Weights of a small GPT-style language model, trained from scratch on English Wikipedia: 12 layers, 6 heads of 64.
Each number is 500 + 50 x the weight over its row's rms, rounded and kept within 0 to 999. Layers, rows and columns count from 0. Numbers have three digits each. The size before them is the row's rms in percent of the matrix's.

# q: layer 2 attention query, 384x384, rms 0.0095, rows 114-149, columns 320-383
# k: layer 2 attention key, 384x384, rms 0.00888, rows 114-149, columns 320-383
# v: layer 2 attention value, 384x384, rms 0.0102, rows 64-127, columns 320-383
# o: layer 2 attention output (transposed), 384x384, rms 0.0181, rows 64-127, columns 320-383
q114 083:548553477506559481486495496518493499518538544487558487545520514499475470495527518441515452557499527517503566479527510489492519423441536466537483495586522494520479488497520459499406491468529492
k114 111:524470586605448588439505516432511513457450549507413515522411515503508453506476506426443494521584455413551431576539478496484465616410503537442570493521526551576447608553542548545493498530577412
q115 082:522602426468544464614496522553456510471504496453547450573546509518537442469559558568502460539475563523556570468557568495549579414577515496425467484438497533476551473490518478473500515492469516
k115 084:478505595556461603487436485420467580431484588444424520417497507588556456455438526510457541504465445444550479495506476587526455487451468434443438466515480535555489582583522591515525450521554463
q116 057:435561567528516470404526569488577506502518472446479504454518448611456564445447472442552512461529399560454465460433426514490525529462554377622488549510505540462374506608541595476528567512546495
k116 068:556468489516467483446556541470565418503556516618572484572450503402619514546488454489486482516475539577541561492590616483529560516409478521501498547537563556562424434446443446548507454517613475
q117 077:467462543499486546493452504481547505442427490530411539430466453477516526504446446516524559449460418476513424594516485449485498614531511549457574499470487538482483528423504553517542540513529511
k117 091:445532438410496423561544466544518517548533443488549518495565456522414576449503454567568553496454514558430572479439513544527514402567500476533499536491424423468543433451518478480493560495503525
q118 062:498507511536529449446556463482548507576575489490499501479540522582422550458490572519488448519521494494445541506401482575476483471377545465617494500602501498523454494551501558457512502478554400
k118 084:558457535582483498408558490415526420528463421563417494591435503428562422588541546441510467503492524439548399505554568483568536561439462561543559503501591499562508566512496493531541456519525492
q119 051:526506501504571536566536482539373514456503563526470506516494452529510455504446447570488532413452463494628502532522500468470462463484487461510470352551518532453529474488496527557486421579528533
k119 071:418490497441489462550497471533532448493471517550496536565570433541601466479509498491501487434506584444456542531610507511553503547464417530525437380556483502480464601442474558501484477561467472
q120 048:562427481463490501441474505541498426515543579564514571463531571494505440434429461511455523492527413501510470524568528615458427637508448492427517513468496483540532479535548486529486554435517544
k120 068:405578430479517507494534452504511520516559490577480457539550444498452620462521566456542441491516466536549570457504518451510522451541476402550493401527505494521468511495439495505449575439486486
q121 060:601364414520508545547556514540477473491487549541469519515487470460430380581485652436502438509553597467566437392522543494495490453518499469494586447528446528513545457509474494515453468618401467
k121 070:450444516524535590505459519427400576483505520446499619342510485490473445503541416557502488431486532447524483473468455480487445528598431546565493514489455489460588506562492518484489536513488546
q122 051:473556497470500463480567530555439439448501478514538537491545491453532521573520558570498518588482500486658540560533632479428451518492426521497514465523503486511631441451498441484480423519431533
k122 065:463478502500498481524444482541405527497451518460529566416625484525493556483536533525434507577554482469516443544477521503511485543505577429506476450489426510538498574504488529525498630436495487
q123 057:537513501496533530546439476473472470500640486512466483511433462539530419458453438388454473429477519458450502424451411593489434654544474459412621417515526532507540530460565554427546516436502551
k123 082:425475505525502480529460488543612528562480535596526418521500495467542532510533491560500439509517492603435587483500511515583490503550446550466407385481477560481441475352529489487478499509539474
q124 094:529516397488496470618486486545473477479503491507491457500545552480479465501591532572536468508502536549465605502550574468523551389566486546421466473393472513495572493435519429467507482504430544
k124 107:437506513570488588514483511401492529461501586444437548489513565534481508420479543525438561552477415414502463500485359597421449508428517402477477437508526489467496527593482537473467482456505500
q125 095:602517446496514491619496515569448516529502527503537474541539503447507477504586520556508490488470556546502638499599556482501521466577490526414538473402479550478557479439487439497507478480446576
k125 114:404580503538501582534481454435481562473507540422496560480516504530475510428472479576487543547442397448451488487458423590465451487466493421443458489533469445456482533544469503444435538470509479
q126 060:489484445477596512415496513495453534452547506611516489553444547561432465450406455464428465440542543508430361478524535495554461622445503520482538476504447542459445496541446453515456466471469458
k126 078:554427457497439516464467555606418512507448592552621561424502504473539431484474467482583469486525473560492491481446502412511520540509516533486500487527454504408392473374502466555479507541573465
q127 067:494475425497481470542563444521547543525444589509464471487600553434408530454479543483491488512556600396518541509512546508477460381476540474519591478519583479604650465391584474490510488496555496
k127 090:376511507542458472479531497386468539543489454476469474538548490413464523525499521523473436494486417468447430545532497548543472464482484432638497493541450436496616533502534516465519499424441519
v64 060:474370490404553501543509515483468527467459441445472564492527525535522497531509442538492612383439572505490474454494568497430555501507592423486522453543594522408522494498543449426503446495520513
o64 056:525605430542448488510511475495601502628537610533529501439432536476495447444457501501512472534451462464520453451392411480533474487456550504444474547579467474485543507519479493517497518517499457
v65 077:468413552573475629480439600508537576403449576479471528556511478527528493462450490476479404520559461479531477567595498493522486504454481592489474537550461617538454571549557576633470646518562437
o65 084:422483493438489481461541468537494427457467475491492515437482508503511409551507492482503575523476519476495584528540469508398526517535522503478560475524568473492534470536443514517542516442494525
v66 063:403519507518508411492528543393485494444504406589525460552515456461552451429527456578562484514445522516575474533633532527516520477459363597476456362452454488450407435536522565530517643537522506
o66 058:588517498422563569462548496565488487556550616474609461444478516532497534500509564510478477566536450539494549437415478547500421558503534525575567553551568517491492536515541390462448493527526460
v67 089:457521455453579435535589439513461442588602386591582433421544516370478525536538497667597495527426465509436529492500508522567541473509536510522508420492458453434529356419466481396557450490447529
o67 097:535566498519521499522497533518523517533530566539506479535507499519521519474519502435498430451482479497494455422454474529580481507448489452514486519549511492496518577509509469504432504500509450
v68 075:496452524516504541516399658515460511522361520390483585492500501387501544505542439464470497469619499450465502568481464503364515493456528531500521441524625499445525503461486546481546491535527458
o68 084:472494539497456462617512501474561471457464505473445507463531597557483498525485485592470570481428574496490486442465487489546496454519524504360522489478400459547543538503536494527505511498506597
v69 060:478453489504449358528493430508507529527441494517473556497530480601461513515462527407471580540460436520505508530572528443590536543446489558510479555486385429512425550520568607470507604500466462
o69 056:423491461521538547448562565519496445447494496532551468554554476423548512457485499468586422540524488513544412452503433507465397539554503455505592483453610542537532506510483418512509544524538469
v70 070:499475495567508455543471492495534556438450447412493581554536513514504470557509490503502509444531426528532465519593516484565512543512483555504532560443518455433425519516535460410439610485422464
o70 075:496556502513436504530550571545511408507494513563603472454464519448521498419521477486528550560421454451475465401404461591462500510527530445428519481535483462480570571549538507487516494516507518
v71 100:518498509552460517477486462460524580460458563542420547577474450573457503402444464411472507508485498445519460498508459506492449531519521503457540567580438542561522609522521638583485589485572418
o71 087:470473551483525546435498488494478494492502466510504503470489496496516536520459511481471531508550482504512481514471498508450522521483472522602469511503565513485469456506461542535477482522498532
v72 095:521523489532550515494540470465549538502631532449463528576526487538568449435494488430441543558540521447451513506439540556416451487470517530454516634584517494577496512525516497480468502541633421
o72 085:471466523517501518403453479446508504534493525520492497472485492515506513509427464520514512527513456516477444506496439509504497527414488513604466466601522485513490491526488576551506503482475505
v73 080:536595445433545489501582406523493431567679472591515448462498500447514481491510555508450495561427442562452521425402467510474540437538545404482552600508449439458545370442498414446547422479472521
o73 086:544519507508520475456426448454462608525472455483529507533573466504537575460480475555513442500530506544533415505537531448541503532435492506616408492515549569528474506437507522525485490480482494
v74 073:483528493398537530481536430507465423459572507586534482416506522474570500464521513485540550470420550528439533450426508476444528441548597399477442482512363439434512505516382422444509415554501557
o74 077:514564541541492502488456481480500538554498518516487500469478466517520468481512505545466436503494475524503481478556563508545481561486489478553496518487529537502490472437460503562482481479501435
v75 090:516493438481531414490515471489519527612660545473489471501513476596502557485480470409437630553501515481490478485404536496391484448529522488505497593517526451564570408498506327503478469526562441
o75 088:456494484544505520470443468461517530554509493498486495519478517510480499482471476548515433513518481515483400520460465482571483518398484521587469483594486513544461520494478599490528497463490508
v76 084:551609486546547523521437562544500491468587560411539481508544493426533509452499518365484516559562520535409500523522484520444467516497580482515464536503563545481442390485557361486503370483495507
o76 085:509484529486487453476502467503494477545461463535491519537489521561504480491524493581519548508446477474494496456456470511556535461444543526482507489560422502494569539477519604514497502487527529
v77 082:479490497496477416563424617550397508458404362478513556482521489504509537610526474459499494442449499520573500506602495474458513506512502509592537363423605478384472449518438515435472535481447593
o77 083:493505502501514512546545485506504441460505557465486497478492566492485504470510547529500519477444531474502537432423455518526493457571497507341555534444434505500572552512557404494498523535496455
v78 072:495519445481563461493443527544485517517608516433506509499531440442569644503536498367549567516588544489539526509524473458379439470505467373456476514491609439416554486470480485413511299467510461
o78 074:495514512522414482558487523537515467559464458534523523483487522541469480451474437621512492489408519514481385517498451486575492467469472511523486505502362533581480533448500595502557506523529550
v79 073:477434549541433588498488608511538537375386561467524564511491499506491531479508462383472484478628545470503497593555485514483469551485512534477515463559469543550447596511523557621471613465534438
o79 083:453468540479483479524537512486473476463476486478433519514450503534496414563511478497486586497412552454465598517542503507422531528545511492430558483447493482483542455521481505476492483507507545
v80 074:496452458506505497514506462509507461587605500540450486524501454456477514456515533548438547521506561461566508452490507545319512453526628435471425525557572594578526504449548415471484447518555459
o80 083:553559458519508491422425497482539536522543531494516492511488550521510521510476475505502434547547459535492489474511501495579496499402480536583468496606543493510503476507531546519533489468485462
v81 086:529520474445529447548569433514447526459641419600580491408525495466538465486489477554544576546441441546397495450525551520575543477539532479496473540467468525393520425467472361384486481520411555
o81 095:540565495544492493441482503524482504561481533506567457511511453460503526418534488466535438491470448479537441451450476514531465514483487471539490464539518498498534522501517486520490500521508426
v82 094:494569496568518503511548471495507494446587398523524492496498508387578445545518472567522502520482474541491534552611506556589539530456426572426514379449464516483393489416491514457515532495457467
o82 095:467499497434475495474518551518516423531499542530588475505484485532514504483485527475569479528451447444468509385436440590480481473473519469426554504605522469461544540548521506445472506507520464
v83 058:492538541503463447477449425521499537431518513330502529529519550546413547524472479330484579498559515533485459539509497496538500511524512414513520555474495455539523585490458424484454490487428483
o83 049:429501486532439472450515531524457458495483471523513462559439467569515510454507529513532509546442489492523400509457443481470454485522486473466511449456507525488523518483445636526508498482533562
v84 093:479502514528528463537561411495475445583540420464509495449496520380503511589524496587577579547476460496485492549584481492656523507510452565519475372453486467454451525442496521428542511488402471
o84 090:480526489489472505557551583529500440456483492519547486517488474512505506461528507493541483487450478454489456396465448533479460492547493441391552537482473478502535538517514446464494517536522488
v85 074:535423511527485509501413604505471556499413479324435580588558465435494556496493427422483446445542588446540466547533539487336431541494496567493454428495550549531450510430540522623434573507636409
o85 078:466508480449428473534540546537560444479530526519497491478411568572482468528485498560519591536432460464461539457469447512517512482523526480370555507529439433516525536524498591443551489485505545
v86 074:521632452506512555502561449511553464538636502513564354481540516445514449487469460539511452544433492581460551511517533535467524450548528455500444520444443580419489314465490386479463435496510513
o86 078:592499499465550500411473483501428534524489458510553524511523445532543549465512535503496480505511437503505411462475505506556503554457517512571442513548540461468490515484525543497489470494482480
v87 094:504519490519496598506543434508567561508565611433463487569502498575522506447458469363445607556520461493480488478446471487406436513503506451463464638592414536599516525517495389586459505526578424
o87 088:477471514512518489409442498473487515510475473528472514493454454503516486509450486519499514521499481483506453536469468502507513533439500525615483471542548513495464472509472625525510479483501504
v88 064:522514525512572588463518410538578468527621627471496478443464495613480488511451589489428482468472477479546452466362487524416442468535620424427449703567406528538503533578567385529506471569601463
o88 073:476497422485503484408417477476478542511517453494494517537519509474517502515476425518470472537549506532506496562529507451536550481401453526655459476567582527510451460495475598551551501441461479
v89 075:492456502376482434538568431470475486565631463615485527515431482585414444475487552581491491442471527522507509374363517463537529433520500466489527548505495440469531493540427416461478517532409554
o89 079:510558448547545528464446445486497590538550503457478471469544508464485544522503492499448404523573482576525551562507554506540516494432449544659417515528539554523452458435476517556524488464497494
v90 078:498520530562518415547456508494481507373504455483535566552536521437510473535503449493567503528542486537454497509591488515570526504475445544472457353476506494468433590435432581371476506421456509
o90 078:556495511510409516475548550561522427550472526547586490442503505493485460425496506455556551517443482487472518444454416573453448456538530473384567504504476473518567508555564421517478510534516455
v91 083:529502550492531469547434576491439488476386448497549474445533523521458494511498489461539471410469478547457466455466516443568547457530540507560542481456532455375505542497438450468518398466400553
o91 087:531487511504475500568536505522489503457486512489458502492510485471492484501571503550479552498460523503537514523537538480480479519566526487412507506401441496515524501483521449490499487544491509
v92 077:523531520556495589484456543529459537409433567461510534507520475507509550453508403292502495535577471490463475537612482487333446519513433379516438469535535616545440497473532397568448436466599471
o92 080:507464482490430475482451500528500490509494453476480539502448483557481528465504513593479595531486498494515532487442451500528502477571507584479564503506445509475532492461557625509575479526482494
v93 061:444538536497512498494541558506500503569437542493499537567497460485445485484488586556505462474483540478596483556579482496416491480489553556512535433491599526599469514590493609590526575498536507
o93 062:531451438471580537595496498488481512411540488419439541502472582511485554626510509537398539490566515523504546533476504467507528465500445535470490532513484506475470465495542437489519514508475508
v94 069:464491524567477466481501467547515529395427568461508569505493418526503460459484487503403438546512547525536460522551550463451447528489527547447461528516450574608430511548506520568507591543556541
o94 077:538456452453573532423512453474453473508515463458533502487490549526492458526495524527498541548539509506528615506467427541482556482505497551536598505513558549479532441509519448529492508485483450
v95 089:515574473463502475562492513525401440405526429565553524402492483493501471450548541548540496487477474565481513444487520558488550466518530453515506429430587459429458397519404338438495422471396573
o95 087:531517547521504492541516477463524539550539550481485458487505518482492523510510515507510481460462503483521585419466532523523502460500515498413530493539448515457550534492547457455504503497511418
v96 057:508494514515493572516550458518472497510564482456565474495551493428481462507524479564434514535434452553507516457480508552547525499542604555440491484441539463408553474478449521373475447533522588
o96 063:516560538498571468466522491472496498587533518552569503484489519535541406443476533497521455469485436481506551471444439588517521441394487498579530510541489529427477483560525476524473548469519411
v97 092:484583471462555392509544388524444483481620412472543454478565536436536532531536536486545524546486497565515465503606512491562521513534472468568453478449520477424419505467471400428511489472424494
o97 091:527520494520438513528475566507506481528488524535543480494484469482517533426534492530546493529442470507497448416463473537518444524540495478440566504511470507498554516502565476459526492582528444
v98 089:536469547572451586480489525474529534469368556439434539571485529507499513506484470425423470530516495437512493542492476464531470572462493558525496534578454564587479606453550640598515544524572416
o98 098:421459528444472483491513527490519479434438436518533545525470447537490461534505494494547550509512522461477493544572494485414514490556512474455516515464516482473479476530465541477490522469508548
v99 090:427508434423538437500531442511512427523639473571537407528500511489507484491505562651514448513406495555536526428493514505648526478517502528502520552464471422443526408493471462386512499494406595
o99 102:557534517560575501465519459531456545579546529556522470504535466477539515469510503449508404480548482541500510526489542533528515501429511465646437521513541534502490531477491449511444489522515457
v100 084:527464415454549480468555421490519435635682537590505372508479492477464532475523533594518473549444431464485536427414487527578507473521504560470469572594405480518560383452528458470523415506482527
o100 085:495538468511529473444444489504495536530507481475529515539572491511516538524472483456498411483559496509500435536521548470512521507385485462636428468550579512527433526482460527503488505451502516
v101 070:463467499451458464464518440462476450511421457576505498477489525599500468576475501545549545477428553507504484479429492488621560501514433513501601506464515456471541584570465536446561554476392513
o101 078:483485497535540548595542521499485526473494499470466488452512486444491541520485526437476482482538524526522459541512565503406460563582489458508479520387490496528438471482479410490494524525514520
v102 069:534435539504463542485448560495451523402304498375499551482526493481477540421515455404546468478563587469475477559532482478349486517543549433511424408588509567557446512506423498606454487474554561
o102 074:493511494479461491535452513461538511471508529465375511514402546558467488560522532547428617500446550452512569507507497472502507502556484522375586483488491471487547494514533506479535455461479473
v103 079:472572432577544477516495465498513521549624503517515473490474492464466411468523492586498472555515471520493532464491487583520492473461478526431532405513509467473532414511481426400482430470468513
o103 083:506487461468503501439488484516533471526526509486560503487543516528496525500478545492498467527510456533479531487459483536511500436401516526499485477626523527490511535480513531533518509454489483
v104 088:479475532590455582500408626503516535378386507450461576551523507447493510487489452492472469495619496448578499588615442514462497561426459543474470300548583557547457621429526678522517528519545473
o104 094:467485505459488492496584521511554420501525512511535469475484550553468421524471544512547547530478506433475600442468435560467499423524531529369609514547448455472534508570521473494476542463515499
v105 081:481575430409583419505563482514474448544595431487559429427579497435471478519515490610565479487441474526496552434505541529458509468532516425528413433454559451423518431458469394418502405520540586
o105 092:544547464541456510476470464525525532576554571540543485511492541496509508440489524506536473489491451509524453426429422503607460470441488496489538509576487513523524526528533488487493502500497399
v106 079:488611469456529523504491537508507491495612497522550472469491472417555416423524496462495478547515537518476551476543458527422506465507558481499412453467464491485428346516487378421456396482491567
o106 086:551508486476566473434486465496507540552510532467531477503536510546516525508473523528489479499490475523508520458445483544572526504431522510521528493633531538477546516480531509533476518478498450
v107 061:489505559526493515513465480544516547540505453458520601491461464403435486535512528532469360483494508512593521536527592494444405489539425548503596487456501490537454518478441536490506576494570475
o107 055:591521509453519536547498534483468483438496469474526517444505607513479532549482497547378667560432522510458535463415490510516588496497521474438457476487540485484514528531586466523537469465420510
v108 096:528614509502556561477497470548488486467607457479584477494521492383519488469515499470520559514519506568417527526555488541593522530522439465546449496481453527394406377474464335463464454444397542
o108 092:552474525490452429464488529516476482502438524527535513528503451515529510435531506510541542498419440463534473448500504520504495540523566481438536499491522485492565546480560543487487463554515477
v109 085:445544469506501508534516424427467482492595424521594447491509509410501474531509452591536514554489448516506512499645528492614563522543404504534465504478455518452471373493503463397520479448453579
o109 090:582527502537501513451526557556462462524480517546559508488488461519533490408506559432540494491446449448497431439459443563508470541517536456483529479489511466465554571512528468498429491523517448
v110 073:474595443417521412545520510463523460461561460577526409475521486490495452507492500596529463514378510507426485433541521504559553474563456519528464526542460500449458409519498436511506480521379574
o110 077:575508480502536517432473439512497510573479544523563480519486443522494529488516557489517420504552444478530402488494514495555476572446526470558511511518551491516487560476473452493415481537515457
v111 095:503424490514482533459532445494511523429611565557443460581475502549471429407458507523465473546469517462485487481465442529521471526497531484455493573596388530614511535499517568540503526536572516
o111 089:483529496476540514411464488495497539529510494518528507486513472500520498537450491439488464510584494521485527562533537515433524493410482508639454484559581535453451439509468544540500507472502500
v112 097:484514476592514446541440573482520585450506593463424544568535469542523505504515471489455511540499508422604484533582475556458461484438554509420508371487660524532495542485514599500474588496562383
o112 095:424490527466479549481534483489551414545535500532549479455497567537476483496468507523536491543534491513443524435445451540510515448444501519482516526617422490493495506534506536503535517489509544
v113 084:460449464541536485517444583542474517414421513419468544534527475457493571499480477461514496479545550435587522522568548489325467526486645519488452410518570533541481555513530583484425612512608459
o113 088:482517488469470505482514521505594428564567523539533468478449545539489449510506463517529497534487497507437532492484416538532482466440498485442570516615466476505492501554508553515514506490497462
v114 087:449382496432467478451587446491491502484423512602481516441459468628419433497477487562523475389423501478521535454432483471541506495509353472534517582452386467534481526558481529578491599567521550
o114 088:518519486521559512535475496504469579498536514459475487517493488444523495514492495415458467452524550501531553601524536492460514530576498494586481504416589530461456479497452457489465498485491457
v115 078:515413511559453582494462546498529553498407532494462530481483495536496490508459475452465470553498551451553453544501515478500464524483485592526534500536518560582483574486623613650514616510546404
o115 092:438471494444486509550529530483518484440461467457487496516520510505483516566477475516552532457566554490479491544570535467450540530551492449434543511458469435517456484529459507433529512475499550
v116 069:512548490546439587519467520498624493528552593535489464507471505528525459386471573502452437513499514523468566467502514485527432466548515527393504561500412564573476468563597473582494443508509468
o116 074:534461464425565517448508461508490529497469469455512512499518474521481463571490454498485503494508526577508536579562536476492590510398497519594455465551578507485485449518437518513542496429487510
v117 094:505512454560516549497523436513552549509647526521430456637560507478530491462445475521441562628498504468469490517451484537530479489477565584484510571581414518537527471428559560561489525497593423
o117 084:467495528491528504414483501485472493535464487533534528496503492532520513489457484497539491502513458483475405495511468506476486553424474473613446488569572474511474491526478561499478492486489506
v118 081:532523395466482526526570409461496471515641534563483443556495527412484396419485521578506518575531458515477506499472473591476523419484492490418471479582420515551512418466535437460526444535499484
o118 083:510528486485537497411462488498505526538526501484528501502523493530509526534436519463508457516540467503501510484490526506501515500417501516595464486595575510476486498509485543514491504450504482
v119 078:542548454508569393547395515483469469580601509426512511438533489496545577488545535436482559539543518494502536480443506505415400463511568467485471537488652416498550467468494389452497362490523443
o119 085:468485502528426513546490504473565483530469472508501512519509544524461525459504440606515502517477499532477386442448492475604525462421481524477495493567376499556516549462527591478585499491490551
v120 095:480573490470532392524485487509443443575566436514539526393478517517486440584505525632548450473424477507508564475530528535568550469507422481525523413406625431443469475499469478395513458481418562
o120 086:543492471510498520555521512514524498488514547489538485515521516476489522465528527475508468493496509529509517457475483524535500427512529516383515515524431498491553531496539417472531512506501486
v121 064:460574496478485451524576347505514456605634512572468458430469549556507466478472536593490487493515370513513492418366474461549486447506503397507545610500417379490597437496496444516547389505424548
o121 075:522578542518558490450455473487468514496517460552560494546479437508522495497526524456491412524533444525517487507557598543499553491397501499629384488493549573474443488469473560489461484430501473
v122 062:524435483485497521531538488465566449556469487471458553584494587549470517549496529596500462437471499476585523507459470501570507541488540477522584515511488446586574556434491449481530514558505494
o122 055:492551547519503471502495508500476480435570486550562471503557533487510508507436542483552503521535477466483514472510557520462441440472496445475439528449509458477535541529477582450467511405529515
v123 084:435449469539532467566469524528555533558566434576499519531491525479471456522487478652529505484432541493575505476604559489485475521475545570433544476448503529465473514519557558399451619545500426
o123 090:512530462482514509436521510521565422545529565496587472452511566484488478499484497444526446540522474517468518454412445559540517469390525466486483479624548443529531535559498475514503500472489482
v124 085:502528544542453572485470523484521531447369543406464529561478507495476505453474434419480444530538493443563459560526489500403429533518514483544468537572502588615461539525523552668465521515542445
o124 096:477431504423486475436470516501539477422490492502471529563453480571500460540529545503477565513485508451485533534515501491491517479534515553439547465493507471445523508504500582464516469463508516
v125 102:509474463528583414516476445460518531587554565516433445579516455588452525471473481485492538554465496469504467500413516522473443469453561538459521617516570410497584569471541566469472494511593403
o125 086:459510521545506556482471473483503480510521485510475512445505524498493501491464489521456488530556482541480427497471507497497513543418476499636445474566482493560439470528462513535519526497483578
v126 086:473471555451489491472449531526459545522374494421544556469514492526500584507486504314589563452520496479424466524529466428437471529552468442588460573536530504503479559549472430519492448456511446
o126 088:496495493562435484592502531521491479427473477511418531511427487479485507490558497563459576490445502477529471481458496471503487519623504520423537523368449486531527493468499522498523504550506524
v127 093:500475561555449567475469525515512564528347567375466605533483528524517536505507524416444453430585527445510469506466486464393444551493542464481554474491564491531459541525529560618444531492554471
o127 103:495465524464516479539472504450526494404501488488442505494469563508492474537523483571437586536475536510514590512508505504497532496533510576443499528475472516517505484509526551490532475495497564
q128 159:466564498459489511499590477498393497456512498527543519537437492561578475596587461510564496421431591556494533539550538509486511501522419535538459481400499473477483414599458524538533469445582594
k128 164:517581512450479463539577503477413526454542423450505459557587451452532477479562466475452437489442547457427553503604478504486573441510615522495433427545538522514498443511471516495480487456562471
q129 128:466484595540523514507513574478472444466447415452427528473407456523550484582480455442515533405457482468485430402474459497498431562540446500563542480470490469472471479536479534445510576497539492
k129 112:572535473487453473507492499548482474466484476515513406455553445510457498512501432506496468468512642570513447474536596369480477462589492534524453550442529518460506505531541521560573499485456545
q130 118:476544488522507543553533522448601537531519446520439445520627519461477615379427560494495496650530479511437493501502520488503511489458570525474557549524497506531548605373549518461506546541421453
k130 112:467421510538491538431486491487582457619459510572525523527458589473517481528489534511544595501558365496526542502452448561533624551488412536466564518514442493602523500408529488506528498602569477
q131 128:464494491497517532463552475502469489459512534563555489510452429517495497466436508504533625468526575485520466522606448420481546472552428525502468573419482553502452513577479556494577428498577513
k131 112:543549445515540492547488472483555534509444454506567462480634453452515525529515490484534472513458583532472443481547538430443490380610582476495425615435546505457441498493498463469531442510454477
q132 129:461529537508462474549569539424447517511445357514445497529561497475586540518557449453537438453404526532412479498511540444533468551522497571447568505416470470435526460477575544484521552532537528
k132 128:493520498462413485493565531502478423454598476482489506578536491504528492498547512491479503447483532514454583496567499502524629460517462549470474382427456542549526453477518493532558588472517556
q133 110:526611551463467504456524516485433436516469514475576549558401529522544400543570490588568496474463549556526539555545429557473574523501439450464457500446543506472427462585452443531515360506534542
k133 115:519490473478508495480510510542437514467530478521484539463472484474489454417443429465471534477501495439492475532511457497500420568457641478512496578649547508531503450492452567528405473503510441
q134 126:458419479500490488461522422422528604550512474462409454521583544441462535432493529469419422589509445461481493534407543463508512468520568528533469532550455490528524482467571514493490561516428412
k134 133:434488536492458505568525516460580474503500529480476483602465555551504548510541579511519516512531477513484524526532490549540595522508409566451562397366433530481532556502568568479560573484492530
q135 141:422501573525537516438509507510491448443458458502490541443409437511538497541443463451532574430493470447504461444493419500486450563492423491511538482500515458458472523574457529463506521511559487
k135 116:501470467508460478508524508523498501464455479490479419437525431466475523552513438486494495459488632514493419496525589394442475426605480546499441589427517500452519483510549494546549511519443501
q136 110:555527474465499533492498509458429481487481539491599555526437512539531403517507509515544529526508551579534522575593443527502560466452461460471429518501500514524476500578455446523484374497543532
k136 110:499504488522581508472496483518448568457485481498481556453515497459510446496483416458498481480467480425544440542485489498480400532458616457553483612671547491527446468524410498498421443541531396
q137 115:589421540518535487457408481614533539514515591485533501493536546459403434437424562540437486522505453485559474526483474505490455470478574486463494488627513548507519519484494433496503421438427481
k137 126:529476499545524474553433512502545532542448545506509551452377508557479556515479513527477528509514448533531413530399479479495427560510463442537512581480472471447514595591515467441485470470386489
q138 103:524461464476517482381462424483558501523491458507430454444527480375398503534535492431501482631509444499459564420384542519462514433581551430511513491521474482552489445498596520536474525595462456
k138 111:492499541499463511560522537444557499411505500450517412704560530615515500484515531528484524455515533501470511509519465526532525518516580527490519428475546524506531550396431515472566586559577523
q139 122:534466375477476473519449538499496509545489557495435445482541583449456539526536487503440424535522559546534589489468597521511478508510583491556492474515527556548538449428538458524445527507421476
k139 112:512563590504546544513492507439482565489514544491544587589503537582525513428564564491487439513516385506504547512450426536528528556409542466518489392531542500527502560529485487442452485528540462
q140 143:515493412460459450519510489481478549555526550501494481543536608498499458461584481536467409558523538541492580588458607485496524429504549512459442471519474481560521455447551456547468477494439503
k140 122:468566562525547521512534484482442520488497530485499594570490520577566482468533555505494460501489431487521574498508405592537535561390528465503502379529505483542515537519489519445474504494541476
q141 122:466537554520516543500444574529503380470428478459500544432379457492480517612452453465543594416497487453506477377451448546457442536515438462562517459514494475462518507541455511466499541553542489
k141 111:587503466468475465491477482518474473468492497506501415454555434492510542511436442491478470451480641520507425479522568365467448458578482484539448571477555516457499492520497484549512484488486522
q142 119:523558606504513525453444523557542397488511544488573572497458503523526486548488546493552579523504487469503525464531446613464523494421406467528507454538567496467496573551387500485485459447498523
k142 116:513431470510491525453460467551497487529466492535481508403417472414443485490442425506493538515538509453502455503468531458458423543540533475533509603608516486514483481534497484546441443528517457
q143 147:529505402448448468539534499502496591507529514514501459551533570527531478480585452515467426491512572513487597556508608510538499467505559526476469483495476528543545439470539462528452505452457532
k143 122:471600543509561516483522498451450549465556528481533568569519480529560490497557554522512466532468397461516593517550418585560570558418508461514514358494488495551494508549525492461451490477533485
q144 119:504503530533537479515453532540561433505478473520545452406554416431417593473387558530474604534502448542499460399478453431510530453496447492510560501496495478458548604455497541426563532521480473
k144 129:575456457505472462516464523542575427555470477531525427436495514557469541528493509571499589486499582553518475490437548472427507415533427496488506644420511475475490520435529472536546486516429530
q145 121:471385499489517451488493485491521577454530477504388499443509526529500504502479484408422436541553432385474504483397557568470482485474571531442555457614488465573541505482537497504426621506503418
k145 119:393469508543475508488532508460528521465465544462442482563448466487525512512510466491497499530530469446496493529541493483523524571495375570427527420385430505498522521471576530464579530541490529
q146 116:492488416504481495549542440480519556548551585550523464556635523469498534378523537563457473582500565558513560568595560395504563423540534509451443577464486591494522500451553508513550415471458517
k146 108:486521525494577505533512490464505487545529480482563575564554528530528517534571576508508498510503439521459538511473418571525564490430560494481542444503466474547487546480467501416474482461530475
q147 116:485434503534448504553600485354470581502479426512464443481551446428531570431454497504489497510464485510428410502481517358553506526548491554483513565456426500475513544426615514480550534596508460
k147 114:475536504499475510522570516503560427537532480519527454559567544540516496519566543490521517515513544552496536458522500518490629454518433529466488469384449521482495510438549489491577570485518554
q148 152:443479434475465495434522471385473539529515496518424472523503541476508526539602424434485404518538564471440554537471582540491477497511556530522504479481443500565512395525570496561431549510495495
k148 158:445589547486506504531560512427448510403524489457482499683567472523563488476536547433452419491515449434460559541574461499545569506493559547457479349479480535536525509471473542481495543521594510
q149 132:531430538501523544472491443591549454473509641511597530495443489539489401498439524492480560544527504462520472507531411533443505462477455482444482503579556517540473537519461539526506401452522495
k149 120:530464496510556507482468451501499558539424513536550526469510447490484478557476463511546482512466523487535375495474511427490378511595540478482465632516534461474492521527485447456483463526497447